Part of a small language model's weights.
Architecture: LayerNorm before each block, rotary positions, no biases in attention or MLP, tied embeddings.
Training: a variant of Adam for these matrices, 569M tokens, 8677 steps.
Each number is 200 + 40 x the weight over its row's rms, rounded and kept within 0 to 999. Layers, rows and columns count from 0. The size before them is the row's rms in percent of the matrix's.

# layer 5 MLP down (transposed), 1536x192, rms 0.0833, rows 781-799, columns 0-191
101,303,225,226,127,221,246,247,206,174,168,248,254,256,195,175,228,176,136,235,189,204,215,247,218,190,262,191,228,186,222,174,187,202,199,146,156,211,217,185,268,224,188,186,233,147,278,150,157,204,231,269,203,201,188,249,147,193,140,183,233,236,138,132,199,208,228,203,152,171,182,251,215,243,206,179,163,118,204,201,189,142,233,213,245,160,207,219,185,135,152,167,128,151,141,281,207,325,202,170,211,125,232,235,161,145,150,146,229,184,206,207,214,235,208,255,157,231,199,260,214,213,222,220,305,180,149,189,161,210,190,151,176,258,135,269,205,221,284,272,257,196,229,158,239,256,267,205,198,223,175,240,169,200,190,189,185,201,163,188,188,230,157,149,187,211,160,91,183,210,199,239,171,189,232,165,228,225,133,125,184,207,251,204,186,176,202,161,193,177,221,218,182
113,209,189,163,187,155,160,231,159,178,231,190,170,215,178,198,242,189,210,274,238,252,258,198,156,202,153,161,145,159,178,195,224,201,150,163,213,165,253,210,261,241,206,191,204,202,237,185,293,263,181,156,180,215,161,219,303,218,170,148,218,116,175,240,167,250,189,203,185,142,186,190,242,174,133,180,225,108,158,180,200,219,176,141,226,155,188,243,208,224,275,239,256,156,268,220,178,179,210,244,122,241,221,245,223,202,247,178,183,238,230,223,227,168,227,294,187,190,270,243,231,225,206,151,208,164,226,214,287,197,277,225,171,222,246,215,191,143,168,172,116,188,150,284,158,204,163,111,247,218,178,137,222,173,158,186,199,175,168,86,172,239,218,267,162,209,243,181,219,190,243,286,194,215,195,168,224,239,152,147,215,149,256,164,183,180,195,234,205,222,180,201,170
102,198,149,174,156,197,72,185,263,154,184,228,163,203,151,205,199,218,216,180,262,235,173,199,273,168,239,205,200,170,207,239,205,144,201,205,173,139,244,138,186,192,183,252,162,132,160,181,225,227,229,254,197,259,185,188,234,214,185,187,182,186,191,255,234,207,286,256,171,214,174,184,212,215,234,234,119,221,165,227,245,184,250,215,132,119,253,260,152,224,207,229,196,171,214,135,173,179,190,174,225,199,216,232,165,201,197,191,214,166,142,205,254,200,175,304,224,230,162,192,197,276,142,237,202,210,207,205,149,131,188,291,245,310,75,168,203,168,191,170,247,186,178,185,182,199,210,213,198,212,276,218,193,289,107,233,246,188,261,232,180,164,171,231,226,202,208,243,173,168,256,180,168,218,196,216,170,220,232,176,250,199,195,130,123,217,188,218,164,156,253,202,263
109,132,202,208,301,197,194,176,245,220,170,246,93,202,185,216,234,240,176,197,230,242,121,214,189,226,194,124,185,224,219,171,258,220,168,217,91,189,193,181,173,189,236,291,169,212,152,191,195,143,255,162,194,175,176,177,122,190,210,198,153,192,231,197,208,202,262,190,264,140,234,175,194,172,257,179,239,182,194,195,202,211,192,137,136,195,352,202,212,207,188,201,116,187,164,160,242,198,174,176,230,219,160,201,275,179,165,250,210,207,149,231,213,192,195,236,243,117,188,142,188,238,227,184,247,247,288,236,180,214,188,154,203,269,183,166,213,235,159,173,164,155,260,221,203,253,132,197,296,147,195,223,180,186,169,138,154,182,234,222,213,224,272,173,212,186,209,204,285,217,107,194,189,184,179,173,210,224,262,236,188,145,203,242,192,190,222,236,149,196,207,249,202
127,233,255,86,146,222,156,192,168,192,225,220,187,207,226,212,224,201,216,178,139,204,207,172,162,232,213,206,246,171,179,223,254,200,246,215,132,223,182,255,230,180,196,190,241,246,183,193,181,203,253,251,185,217,233,145,214,185,144,191,283,225,234,169,199,269,182,276,253,168,175,145,219,153,149,242,184,192,237,227,257,181,193,149,197,249,188,136,175,238,209,211,194,191,207,236,215,195,180,311,214,201,293,67,178,129,186,268,235,220,232,100,227,194,218,143,239,172,150,145,188,166,157,246,227,192,143,259,232,164,151,245,240,252,199,220,229,241,232,214,213,204,194,164,244,191,170,173,120,245,219,254,265,245,200,171,236,185,143,213,227,257,213,223,162,100,192,218,174,174,191,192,231,192,118,201,212,118,158,144,253,173,211,203,186,153,195,205,172,217,134,172,218
103,169,162,95,215,200,215,174,200,188,217,264,211,226,191,214,150,226,285,249,208,146,155,184,186,315,223,196,195,164,216,229,149,200,196,160,271,192,173,215,207,206,203,143,106,221,199,214,264,185,155,150,149,173,211,224,238,202,138,153,229,193,255,220,203,243,141,242,193,175,167,166,144,138,223,235,230,244,175,209,195,193,203,226,212,227,199,210,242,168,179,202,248,186,87,161,162,254,145,197,152,216,321,226,168,221,161,239,195,172,213,184,199,209,206,158,256,174,217,181,253,229,230,280,238,197,199,120,197,165,302,138,167,187,287,196,182,202,241,152,183,228,135,249,257,220,186,221,176,233,199,147,132,226,182,113,156,180,114,151,211,218,198,239,256,179,233,267,203,192,183,239,212,203,229,198,229,253,195,208,177,230,261,174,173,146,224,176,222,239,163,232,229
097,186,143,204,170,242,177,225,191,176,183,198,156,195,167,152,232,96,135,250,229,170,203,257,103,250,206,196,248,240,181,345,226,186,168,214,164,250,166,181,164,126,240,207,116,185,178,239,268,131,188,235,227,183,198,316,143,221,190,195,271,162,179,245,144,163,150,238,182,185,257,259,199,188,129,178,219,190,208,174,210,188,192,235,240,222,182,117,236,284,241,177,230,184,216,170,186,161,229,181,248,227,220,176,221,231,213,213,206,175,136,199,290,168,230,216,170,186,240,223,258,195,244,234,128,151,249,220,270,210,184,187,167,177,217,139,186,189,176,183,211,171,148,195,201,202,249,237,185,249,210,224,159,198,226,203,184,145,215,205,275,189,200,163,189,185,136,282,239,245,268,180,170,150,206,215,189,237,277,253,176,221,166,191,204,216,190,177,221,133,184,199,238
109,223,140,205,141,162,203,147,264,185,179,182,107,206,194,258,153,163,205,202,175,167,175,211,181,186,221,197,255,163,124,196,188,256,129,192,220,194,183,153,251,164,251,190,157,248,232,232,248,226,254,222,172,134,156,218,189,195,195,155,156,178,231,183,220,248,171,262,176,172,234,241,198,179,240,219,273,232,136,246,181,174,206,164,161,148,209,277,236,190,198,242,117,267,192,154,157,237,203,170,243,230,172,150,194,233,175,228,151,259,117,200,220,208,280,158,242,205,217,201,194,221,182,203,229,274,90,194,176,90,224,255,209,211,191,153,290,212,269,172,185,206,182,223,193,251,223,192,249,283,269,183,182,148,164,215,198,160,246,138,199,172,227,156,200,259,193,223,207,222,202,284,218,116,158,132,196,192,242,217,214,193,224,265,213,192,172,237,198,166,211,238,165
094,196,173,186,102,217,208,202,184,234,198,267,213,175,138,243,219,197,276,145,194,297,223,223,127,210,224,171,169,274,241,204,292,109,218,175,137,127,228,217,247,204,109,238,145,145,188,209,206,198,240,232,286,174,211,192,201,187,150,198,252,197,191,227,211,95,179,182,205,195,158,190,135,207,150,141,211,193,171,221,186,162,210,169,195,195,182,212,174,236,209,235,213,136,186,226,206,202,247,140,227,184,166,143,238,240,135,234,205,122,183,208,204,204,225,236,234,144,157,143,155,255,223,158,199,266,214,224,180,193,212,297,250,246,176,191,196,200,137,206,149,144,230,155,227,182,212,270,209,248,255,122,212,242,202,132,176,216,174,210,245,183,236,139,180,216,266,259,198,191,212,226,176,132,189,198,206,248,239,183,218,274,183,205,191,165,172,200,234,271,217,188,261
082,185,186,201,190,187,212,170,201,84,179,223,178,171,221,161,192,145,144,134,206,259,255,194,213,167,223,175,257,183,185,135,209,176,167,279,221,234,216,210,177,248,236,175,204,216,192,177,210,238,188,311,166,194,175,207,278,244,258,199,102,214,189,278,211,147,157,151,201,179,239,167,181,217,180,171,231,216,204,176,225,123,219,85,160,182,143,194,171,184,196,226,251,220,161,209,220,187,212,294,146,233,173,195,161,219,167,180,199,207,189,188,203,256,200,227,235,179,258,238,208,192,325,42,228,196,185,228,177,180,230,199,216,273,291,254,196,219,160,177,229,166,234,199,175,181,246,231,281,226,239,189,215,221,238,162,192,146,213,195,171,221,285,249,154,219,148,184,190,229,202,175,245,209,241,256,206,146,174,181,220,177,184,181,213,221,124,199,212,159,157,223,211
122,263,218,161,161,159,191,206,218,172,285,245,141,150,180,215,295,216,125,108,273,178,265,175,219,127,182,220,240,218,249,218,204,220,142,192,157,203,182,166,124,217,217,181,242,147,237,244,202,167,240,172,192,254,177,216,191,153,190,191,211,205,193,153,217,155,204,243,217,160,162,244,210,251,158,157,228,223,134,246,187,204,220,211,227,235,185,173,144,192,185,203,156,190,211,229,184,217,208,237,169,227,246,164,156,214,259,233,253,138,280,250,198,188,251,220,240,185,157,248,134,207,151,233,287,188,220,168,154,192,225,130,195,210,221,210,92,161,218,195,128,117,210,263,131,215,170,144,181,253,284,239,163,229,170,174,159,186,243,211,228,206,169,175,205,159,239,153,225,297,211,220,140,174,180,210,256,140,204,224,212,179,245,255,193,142,196,228,222,248,240,161,217
097,163,174,225,221,237,214,193,230,227,221,218,267,206,243,211,203,187,212,234,186,210,297,235,139,171,174,182,214,171,188,247,280,184,159,222,140,194,249,216,215,228,195,154,166,229,236,152,169,214,189,197,93,233,129,118,178,153,235,129,258,268,182,170,183,192,229,197,208,248,186,218,210,181,287,197,102,259,169,217,153,198,176,240,229,176,166,213,145,154,251,204,208,196,173,171,285,227,206,202,260,188,160,130,260,212,181,226,268,117,188,203,179,207,182,183,225,204,175,111,193,240,256,196,201,213,224,131,175,255,224,219,169,162,255,206,227,232,261,236,113,146,190,179,106,171,197,165,220,189,241,178,259,179,225,264,140,213,127,142,159,242,204,155,203,280,293,180,219,207,173,177,238,217,168,203,180,192,196,147,165,231,283,207,157,222,215,219,233,192,167,196,226
112,216,260,210,222,170,237,243,160,228,200,203,159,276,174,253,265,188,168,180,258,179,215,204,227,166,229,247,247,195,127,136,224,136,196,108,141,248,255,233,192,185,231,177,240,149,201,194,172,222,218,145,206,190,146,194,197,235,288,214,197,258,222,226,175,183,205,231,208,226,240,203,234,260,178,170,197,217,214,150,229,218,178,244,221,227,203,139,201,205,239,201,237,199,244,248,174,143,156,218,201,258,206,240,250,278,149,135,191,231,202,175,211,272,148,203,181,204,243,221,106,183,254,172,199,205,127,213,165,269,210,146,201,192,156,169,237,146,214,248,141,181,203,207,253,178,191,203,209,156,269,149,232,190,177,202,263,243,276,198,253,110,233,166,218,180,223,170,215,198,170,102,256,245,163,197,239,202,160,148,162,179,132,224,154,113,132,157,185,132,207,117,199
085,134,219,240,263,139,210,219,207,197,268,156,167,161,135,219,225,190,255,236,186,231,244,288,227,128,207,215,241,228,256,189,232,198,201,142,158,253,205,152,235,137,231,140,218,230,219,156,251,192,163,231,242,214,249,124,192,147,213,237,180,253,207,262,192,215,193,226,150,260,193,145,239,184,221,224,230,183,196,262,194,156,166,155,208,194,175,171,135,260,225,198,135,213,156,195,216,241,195,201,290,248,186,190,192,209,191,164,199,156,171,299,157,173,136,198,210,203,269,206,133,195,190,106,245,205,206,206,217,261,193,246,216,338,199,237,204,178,131,224,223,144,203,183,133,218,169,203,216,161,195,226,150,203,142,198,194,135,222,164,169,185,170,192,217,198,211,191,242,127,209,223,240,197,202,197,176,221,248,164,163,215,210,215,287,164,237,75,220,185,197,140,170
119,169,165,200,187,241,168,187,267,252,216,145,243,252,188,183,194,234,130,170,242,213,190,214,165,213,206,219,238,144,277,150,238,104,196,194,164,237,317,181,217,205,247,211,175,183,281,171,212,213,204,207,259,105,224,218,228,173,210,201,218,159,145,236,141,255,225,265,225,164,202,154,208,209,201,239,189,184,166,243,207,163,197,189,144,146,204,211,186,213,107,201,214,268,178,190,226,165,196,116,161,150,209,171,213,243,165,183,284,249,181,197,224,297,153,152,189,200,130,137,216,187,240,217,196,182,208,244,256,269,205,182,214,175,224,209,186,202,156,188,206,208,208,251,198,216,253,197,191,216,170,185,164,249,208,190,75,253,164,254,207,215,145,151,198,244,250,177,136,174,303,191,192,186,188,218,283,178,215,207,198,151,196,141,156,227,203,134,216,147,193,287,175
092,191,142,269,201,209,187,220,242,185,244,236,134,195,232,172,193,241,232,189,270,197,282,164,181,174,167,203,111,197,224,176,197,211,129,205,159,196,229,156,174,165,134,179,232,219,204,115,238,186,140,151,238,158,233,159,165,166,246,209,239,160,218,173,160,202,185,265,210,221,186,174,213,184,205,232,117,194,200,175,168,249,218,201,137,229,194,189,241,258,261,263,238,192,203,264,224,254,213,226,246,237,222,246,166,180,206,183,249,243,148,201,245,195,226,241,206,208,164,197,242,169,232,134,105,230,229,202,268,207,202,244,254,209,233,212,325,215,221,217,158,218,172,196,163,137,232,173,213,188,263,219,166,212,197,197,100,196,206,195,189,118,250,180,165,251,210,220,118,196,134,169,272,173,181,139,120,161,310,223,195,194,235,156,179,189,134,231,201,154,220,224,147
109,166,256,223,216,210,155,153,229,136,238,200,154,158,114,241,214,206,207,188,185,230,231,213,242,177,242,175,124,172,153,171,251,209,190,251,300,153,148,241,225,139,170,105,255,227,184,161,210,145,159,177,204,214,126,159,183,210,206,166,215,183,190,158,240,210,151,241,172,241,176,215,224,254,147,94,193,160,195,177,194,264,225,196,194,202,222,251,193,211,197,162,138,297,185,222,258,256,197,171,233,229,172,242,193,230,191,169,226,169,174,163,192,143,215,124,163,189,235,241,173,186,239,122,128,281,184,206,186,305,207,197,215,157,188,236,235,242,177,215,250,228,107,225,238,221,189,222,229,193,132,181,165,246,286,201,181,233,248,269,188,199,188,174,242,148,216,228,167,172,182,175,242,172,226,240,192,200,203,254,251,200,219,257,258,181,159,274,163,185,213,241,151
123,211,241,161,208,161,232,188,197,231,214,181,119,230,271,228,151,169,170,259,227,246,179,272,239,150,173,171,194,161,206,184,151,220,160,215,259,120,153,199,223,178,241,154,167,115,210,215,163,172,244,123,276,228,208,286,273,252,268,209,221,200,182,221,182,191,132,217,214,202,203,194,163,140,291,216,191,183,233,224,220,201,223,163,177,220,161,194,135,211,191,140,153,227,244,160,167,182,212,177,216,219,231,216,187,199,208,210,244,226,133,228,156,208,270,214,144,217,270,195,213,110,141,238,164,219,205,222,191,217,176,206,209,193,235,253,196,155,177,208,225,184,153,175,317,303,258,206,119,272,142,202,165,143,200,167,220,209,262,242,185,222,230,137,164,212,150,158,193,188,194,182,244,168,217,173,174,218,298,157,216,143,191,179,202,179,168,261,161,189,221,263,244
088,232,277,236,223,180,186,247,192,204,146,205,246,240,228,225,170,176,177,191,219,198,250,284,285,209,281,253,203,265,240,247,178,238,191,217,219,189,223,169,261,245,163,216,129,222,138,240,187,219,222,227,226,205,226,154,204,156,267,212,162,212,194,136,230,186,114,156,173,151,240,200,181,190,209,247,184,255,294,125,192,169,159,203,239,156,134,187,202,119,204,173,186,201,313,165,214,248,265,97,188,176,221,203,228,191,166,127,124,221,171,225,188,189,237,209,178,214,196,187,248,270,218,193,225,182,190,162,213,168,223,157,152,207,183,191,171,240,108,202,157,204,160,181,143,163,259,201,200,160,166,147,209,188,248,145,148,227,93,246,208,214,169,197,242,96,209,200,217,250,249,227,235,207,158,259,140,182,183,195,207,251,236,217,217,161,180,179,234,191,208,208,227
# layer 5 MLP up, 1536x192, rms 0.0943, rows 782-799, columns 0-191
103,147,190,114,193,180,251,256,198,128,243,142,132,158,232,165,178,171,214,247,261,184,189,260,194,207,192,186,230,235,129,154,297,235,199,200,210,278,192,172,251,277,289,159,207,239,228,249,268,228,196,173,145,281,187,187,213,245,213,183,186,212,109,210,130,199,176,181,222,175,188,94,221,144,242,276,224,175,176,185,235,166,105,191,127,231,175,176,190,203,211,193,223,186,160,284,259,226,194,295,177,115,228,236,146,206,257,147,156,252,173,233,205,211,197,158,206,190,212,202,217,198,199,197,228,187,223,217,247,221,189,171,221,280,221,213,162,189,153,234,132,143,174,214,202,201,285,178,242,192,216,217,173,171,193,238,167,268,214,155,207,236,202,189,253,202,240,160,239,144,190,141,251,223,195,214,157,198,228,197,160,203,225,197,212,208,157,262,232,219,170,180,231
101,246,191,216,112,235,188,210,184,152,197,277,175,192,244,173,201,220,147,171,182,195,172,147,199,160,204,191,239,164,219,199,154,132,179,253,185,194,75,282,182,214,152,210,218,279,236,230,273,232,150,208,257,157,224,187,225,206,206,197,207,185,240,243,282,236,258,135,242,230,229,183,183,182,167,202,211,204,200,169,185,244,195,159,127,199,108,211,118,174,149,216,208,189,163,169,130,144,230,199,218,206,130,222,201,181,171,157,216,219,191,247,256,182,232,244,199,172,213,215,228,147,213,178,238,289,209,148,72,106,222,268,180,285,209,209,204,160,246,240,234,257,255,176,226,231,203,224,220,189,199,153,163,273,207,212,228,173,214,233,265,251,212,233,246,201,161,224,161,265,258,215,221,149,206,244,230,185,166,200,172,201,168,154,149,219,138,218,148,196,217,238,215
101,183,173,182,235,198,137,211,146,133,160,251,144,194,202,252,295,174,203,217,201,240,226,177,174,217,150,170,212,182,164,207,186,230,248,191,173,227,176,175,264,214,215,203,217,197,233,208,180,210,225,203,229,201,165,236,147,229,226,127,150,279,243,106,223,127,228,164,294,94,213,154,237,133,211,264,227,234,222,189,108,202,244,168,202,166,208,164,191,176,172,216,107,184,122,209,194,239,190,253,227,162,175,163,175,235,228,168,240,221,265,189,160,170,265,180,205,169,192,197,161,247,201,150,269,244,230,214,204,155,168,145,156,225,136,174,202,218,211,176,148,201,228,224,207,281,213,225,218,185,196,167,147,296,210,187,164,236,226,153,163,271,209,165,244,234,227,210,244,138,163,222,170,220,155,211,282,273,218,198,187,146,167,265,207,196,238,266,150,216,267,247,200
114,207,185,187,169,192,235,167,256,180,125,280,163,214,187,217,196,191,206,189,272,226,243,230,126,177,198,212,143,198,243,178,229,136,145,218,161,184,230,241,210,231,234,139,267,238,124,170,202,154,136,201,238,223,211,143,185,201,166,230,207,199,115,199,213,170,166,142,260,219,255,233,186,242,142,179,195,186,182,192,162,274,224,163,224,268,186,158,236,266,166,197,177,156,163,294,232,170,215,228,202,220,316,129,147,179,148,180,170,169,261,151,228,214,213,227,219,216,181,233,193,152,166,100,229,190,248,244,145,124,245,248,243,164,260,235,212,200,208,217,227,214,183,124,238,187,245,193,219,188,218,227,261,187,214,111,198,278,207,151,219,224,151,232,267,201,229,230,222,251,141,211,191,124,274,187,241,146,221,254,174,230,215,163,182,210,224,220,216,203,167,161,193
105,282,196,207,173,301,222,157,222,193,204,175,151,222,169,264,238,195,176,244,188,191,238,238,171,170,138,226,202,193,165,218,187,217,134,175,171,151,191,239,187,183,217,131,239,175,217,266,208,231,220,250,239,255,207,207,170,210,143,163,209,207,241,202,204,256,181,189,206,212,172,145,182,213,178,138,192,267,201,145,103,175,220,140,173,185,190,206,239,102,139,251,179,143,220,182,280,168,162,258,147,223,212,189,239,193,170,212,259,178,183,268,177,272,209,142,197,209,219,187,209,120,229,168,175,202,242,180,224,173,240,220,230,289,211,157,163,223,279,185,147,208,199,185,192,122,188,141,225,187,275,185,175,160,210,132,246,240,231,166,227,287,216,219,155,257,258,183,273,247,120,161,200,102,220,210,290,198,226,163,217,179,203,235,222,164,227,224,215,183,271,191,212
089,159,54,204,243,233,181,258,288,121,187,160,217,173,264,201,201,119,200,196,252,126,264,183,175,228,169,192,202,217,230,214,222,234,163,187,152,305,218,226,179,245,260,196,185,223,223,184,236,141,154,272,245,206,183,248,154,175,220,189,229,167,179,203,261,144,168,198,221,150,147,160,176,235,211,215,265,212,205,211,249,222,192,222,187,254,125,188,212,216,185,197,164,231,125,198,144,193,140,228,172,227,235,174,238,191,180,200,186,198,225,186,276,252,211,227,204,151,271,234,291,148,238,198,217,165,218,195,232,212,189,187,145,273,262,167,155,166,243,140,246,191,141,187,187,165,212,236,246,232,148,189,153,214,160,212,173,141,241,152,213,133,172,184,176,179,160,218,255,231,251,216,197,138,186,193,199,195,286,195,238,187,100,199,184,211,151,148,174,193,192,156,190
105,218,170,163,234,176,239,225,281,238,148,213,85,188,223,238,240,181,110,236,224,161,215,236,202,231,258,164,156,222,102,179,243,226,156,181,156,214,152,197,241,231,198,149,220,234,184,247,244,230,133,212,164,250,188,191,246,206,215,182,152,199,234,196,164,199,162,157,174,181,335,186,178,117,128,188,238,201,238,205,199,154,131,162,111,312,214,185,208,248,196,157,231,202,163,195,188,238,188,235,203,165,177,158,217,223,239,182,218,189,162,226,264,199,126,170,208,210,217,218,165,233,213,185,234,197,157,109,174,135,202,214,156,263,221,202,235,238,250,215,113,154,162,254,199,225,209,206,219,278,232,237,203,209,197,147,249,150,231,81,203,215,223,213,256,170,202,186,266,242,215,231,222,192,255,195,213,244,256,172,236,159,214,182,192,163,180,185,195,200,241,193,223
098,169,216,188,149,254,302,191,190,215,269,206,211,176,236,190,242,273,224,149,207,141,215,224,142,192,155,170,160,235,171,107,179,130,257,266,208,143,183,180,195,201,233,275,190,200,219,100,169,184,174,228,210,261,235,94,223,180,261,202,198,247,157,150,179,179,208,162,237,142,215,187,277,207,219,240,177,129,226,187,153,219,197,181,266,244,150,208,212,212,169,192,157,282,190,224,175,202,220,88,212,234,233,213,231,145,220,117,174,234,297,188,206,262,224,130,273,203,212,194,201,143,248,170,221,220,193,192,240,162,203,177,169,185,232,203,234,264,201,179,168,208,212,193,179,225,255,157,241,192,215,284,194,192,281,217,166,192,257,183,227,211,215,193,222,188,167,202,239,165,198,160,152,228,196,166,292,126,162,224,160,161,214,224,179,267,170,185,176,227,181,170,198
084,184,105,194,160,170,176,142,180,123,214,201,180,172,192,186,207,158,168,157,244,233,276,244,214,126,162,189,235,202,210,161,234,135,131,294,173,238,205,232,196,254,244,236,236,169,200,216,230,198,246,314,154,158,199,175,259,230,169,173,138,218,164,258,217,170,158,175,250,125,227,166,235,269,183,153,227,246,223,210,222,226,189,101,127,187,231,222,121,214,185,179,209,191,130,150,237,187,215,240,146,251,215,240,203,211,136,152,219,186,228,168,235,211,201,230,198,224,231,244,153,165,250,174,243,247,268,212,142,163,274,165,211,243,244,282,205,209,153,208,185,181,276,217,138,217,202,231,233,164,218,156,234,269,237,147,206,111,208,134,189,246,242,233,192,240,149,151,234,200,187,207,208,251,186,195,271,161,240,201,175,190,178,197,190,217,150,193,216,213,175,199,206
108,267,150,197,183,183,164,202,165,168,154,345,197,214,184,137,196,194,221,155,220,139,233,149,131,187,172,192,261,266,185,194,178,214,153,229,147,235,239,197,217,201,215,183,231,209,138,260,222,212,209,235,162,194,150,174,205,222,217,189,151,213,195,212,215,146,226,159,223,230,229,209,193,232,184,258,255,184,288,226,108,185,193,195,166,239,183,140,248,199,185,118,182,166,176,214,234,166,213,207,219,202,220,235,127,164,200,211,221,187,253,273,208,186,242,240,248,138,203,207,144,140,231,182,236,175,221,165,202,167,306,222,237,253,183,179,128,231,190,205,169,136,261,149,202,208,218,300,188,196,257,219,167,188,204,135,120,210,234,120,204,129,200,244,281,235,203,232,207,249,216,133,204,195,253,214,198,121,254,173,182,132,192,245,209,234,197,271,201,189,219,153,159
102,301,162,194,264,197,148,185,193,175,124,175,204,226,260,242,223,150,125,223,229,184,202,148,150,96,211,173,217,187,186,159,195,187,180,258,260,213,207,221,234,242,263,193,211,246,235,250,264,221,201,208,286,198,174,176,206,220,188,178,175,255,180,144,250,221,131,250,190,204,206,173,211,209,166,221,164,165,173,151,168,207,93,197,165,215,184,211,206,195,213,183,237,165,185,195,205,197,157,252,171,236,190,266,198,179,186,164,280,214,258,221,276,268,209,200,212,157,257,199,249,223,311,190,195,287,226,196,96,173,241,163,121,239,191,206,167,230,251,189,127,211,222,182,215,243,196,173,145,161,233,122,200,162,193,184,247,173,191,221,131,254,227,208,174,170,182,165,155,195,176,123,249,145,180,255,233,233,180,227,121,271,154,177,194,184,165,249,217,223,198,207,205
105,245,262,185,236,237,169,270,199,212,178,156,202,237,175,199,159,159,137,171,155,164,166,226,208,194,172,239,191,212,61,195,244,221,186,282,175,185,136,247,214,274,277,187,192,218,192,262,193,211,118,243,224,266,198,127,218,211,201,171,177,229,218,168,200,216,154,229,152,225,241,146,167,143,200,238,208,245,189,177,209,256,58,175,184,203,213,146,179,161,183,176,249,208,174,174,251,262,140,230,129,157,190,241,243,204,239,213,157,206,220,175,249,287,197,207,134,172,279,208,199,149,251,197,221,201,224,154,162,205,257,191,240,222,177,170,135,211,260,214,165,156,211,218,180,221,200,160,218,155,280,208,214,198,138,219,215,142,218,189,143,225,225,250,201,186,116,201,223,264,187,257,232,121,197,249,211,232,213,188,201,219,163,134,212,198,133,233,217,194,150,187,193
082,232,180,179,237,266,171,166,201,193,216,258,166,229,285,181,257,209,173,170,191,125,145,148,147,183,164,190,164,138,129,194,166,220,256,253,211,124,122,261,169,147,237,234,170,184,204,235,184,228,216,165,131,187,192,235,293,266,221,119,209,175,248,199,189,199,176,202,194,137,220,264,160,223,187,193,216,233,183,152,213,153,159,244,172,142,222,238,232,180,161,241,227,159,199,193,135,159,185,186,194,282,216,198,223,170,191,254,183,209,232,132,217,196,310,153,258,150,173,213,235,187,228,165,235,214,142,181,152,161,194,177,210,167,193,164,238,283,277,201,181,230,210,221,205,232,203,193,221,194,222,136,235,267,266,207,241,225,231,204,282,241,240,279,181,180,117,194,186,219,196,190,187,214,180,189,218,132,137,220,200,255,198,192,149,289,219,276,171,205,160,185,235
113,177,160,195,165,193,203,220,234,149,185,240,172,200,214,137,271,168,212,173,267,155,228,211,109,175,228,161,210,195,213,153,209,224,245,234,155,154,149,251,243,231,181,214,225,165,163,185,164,197,180,258,236,245,221,177,205,232,239,198,187,220,182,159,151,169,159,237,188,250,265,239,252,243,157,168,199,245,227,153,229,228,208,156,187,212,161,193,231,110,159,161,147,184,179,190,204,210,176,204,122,254,225,187,120,149,179,145,195,263,228,200,256,272,263,223,284,177,146,209,192,87,195,133,253,145,152,215,218,168,254,300,205,221,238,164,138,240,252,184,196,123,197,250,269,195,241,179,238,186,215,175,219,241,261,197,167,240,183,222,290,172,253,235,207,230,211,175,227,234,207,212,198,142,188,141,253,175,216,155,217,158,175,161,173,190,130,195,252,231,216,278,250
097,156,195,259,206,250,251,144,213,136,230,224,142,162,206,249,208,141,259,197,247,194,237,177,182,234,206,169,161,283,168,184,178,221,143,271,150,169,204,255,280,228,261,174,226,197,161,197,222,151,172,177,239,225,171,167,171,158,189,194,159,168,161,221,200,205,156,233,246,182,212,208,275,243,136,215,207,246,203,244,148,242,213,175,189,180,132,184,224,211,160,232,184,161,188,292,209,144,135,188,209,184,148,267,171,167,215,221,162,198,228,272,195,181,279,221,190,163,235,256,201,143,221,165,180,233,211,167,186,166,240,196,168,179,201,262,226,228,210,245,219,228,168,268,187,273,252,163,196,182,201,213,151,176,248,192,230,221,192,131,264,163,160,317,223,226,187,261,197,190,220,242,244,165,201,208,174,94,232,126,182,239,219,170,194,289,146,229,155,241,200,110,138
104,211,235,248,229,213,178,165,190,175,242,202,227,222,158,240,159,119,185,184,151,115,213,227,191,209,223,188,130,265,158,156,265,194,222,307,196,221,205,225,156,164,246,102,186,264,185,221,239,149,148,211,199,261,167,162,230,180,175,200,198,241,142,215,225,200,161,228,149,227,254,208,190,192,184,174,204,256,169,229,205,187,212,212,208,199,198,187,228,262,107,168,118,228,164,219,221,208,179,255,161,192,176,221,144,233,220,180,179,129,188,200,257,253,179,191,178,246,236,272,151,175,322,155,240,266,174,194,196,222,205,169,140,223,188,159,146,162,229,190,107,206,177,164,245,199,193,168,164,206,271,193,278,241,227,145,227,284,244,176,123,207,194,230,176,255,222,182,223,218,180,135,234,173,195,197,197,208,154,268,229,211,115,189,212,228,157,296,248,200,158,198,187
115,140,235,183,145,172,194,215,220,197,130,232,199,150,154,199,251,178,198,247,250,136,220,112,146,192,185,107,232,208,232,128,257,133,212,230,207,285,182,196,205,187,229,134,177,241,220,235,257,232,207,227,194,188,174,172,225,185,159,247,188,271,172,230,164,171,193,183,202,231,233,206,273,172,195,153,307,216,219,242,198,175,192,189,230,243,187,212,175,151,204,127,185,262,199,229,178,153,129,161,201,248,280,198,222,161,219,245,179,199,201,283,176,193,208,194,238,244,158,203,245,194,210,177,204,184,261,191,194,228,255,233,227,241,244,220,197,195,229,139,130,99,223,215,127,176,231,246,194,123,217,197,220,229,205,193,198,149,255,157,206,187,187,210,235,109,228,114,217,238,163,171,224,293,228,215,187,184,294,260,169,231,272,166,214,212,141,203,203,149,252,222,175
100,203,212,221,197,232,260,265,217,179,144,231,160,233,213,216,274,165,220,219,230,160,278,145,218,236,179,152,166,166,234,172,199,122,195,259,180,247,191,257,161,252,248,150,210,174,131,188,170,163,159,201,201,310,135,201,178,243,147,198,204,152,238,200,206,296,261,185,139,224,262,233,204,210,223,217,206,152,230,219,133,198,167,204,188,266,210,225,214,212,232,259,181,250,152,195,153,150,151,204,156,249,179,98,263,174,229,219,186,168,265,227,188,205,160,201,218,139,239,201,251,137,203,192,228,155,178,170,169,160,228,250,175,191,221,121,148,154,247,181,230,176,242,230,253,235,229,233,167,249,266,170,277,239,163,154,186,183,225,216,268,222,232,225,209,199,169,97,185,186,192,209,187,172,258,167,182,206,139,209,184,141,236,164,143,245,148,252,246,241,227,189,181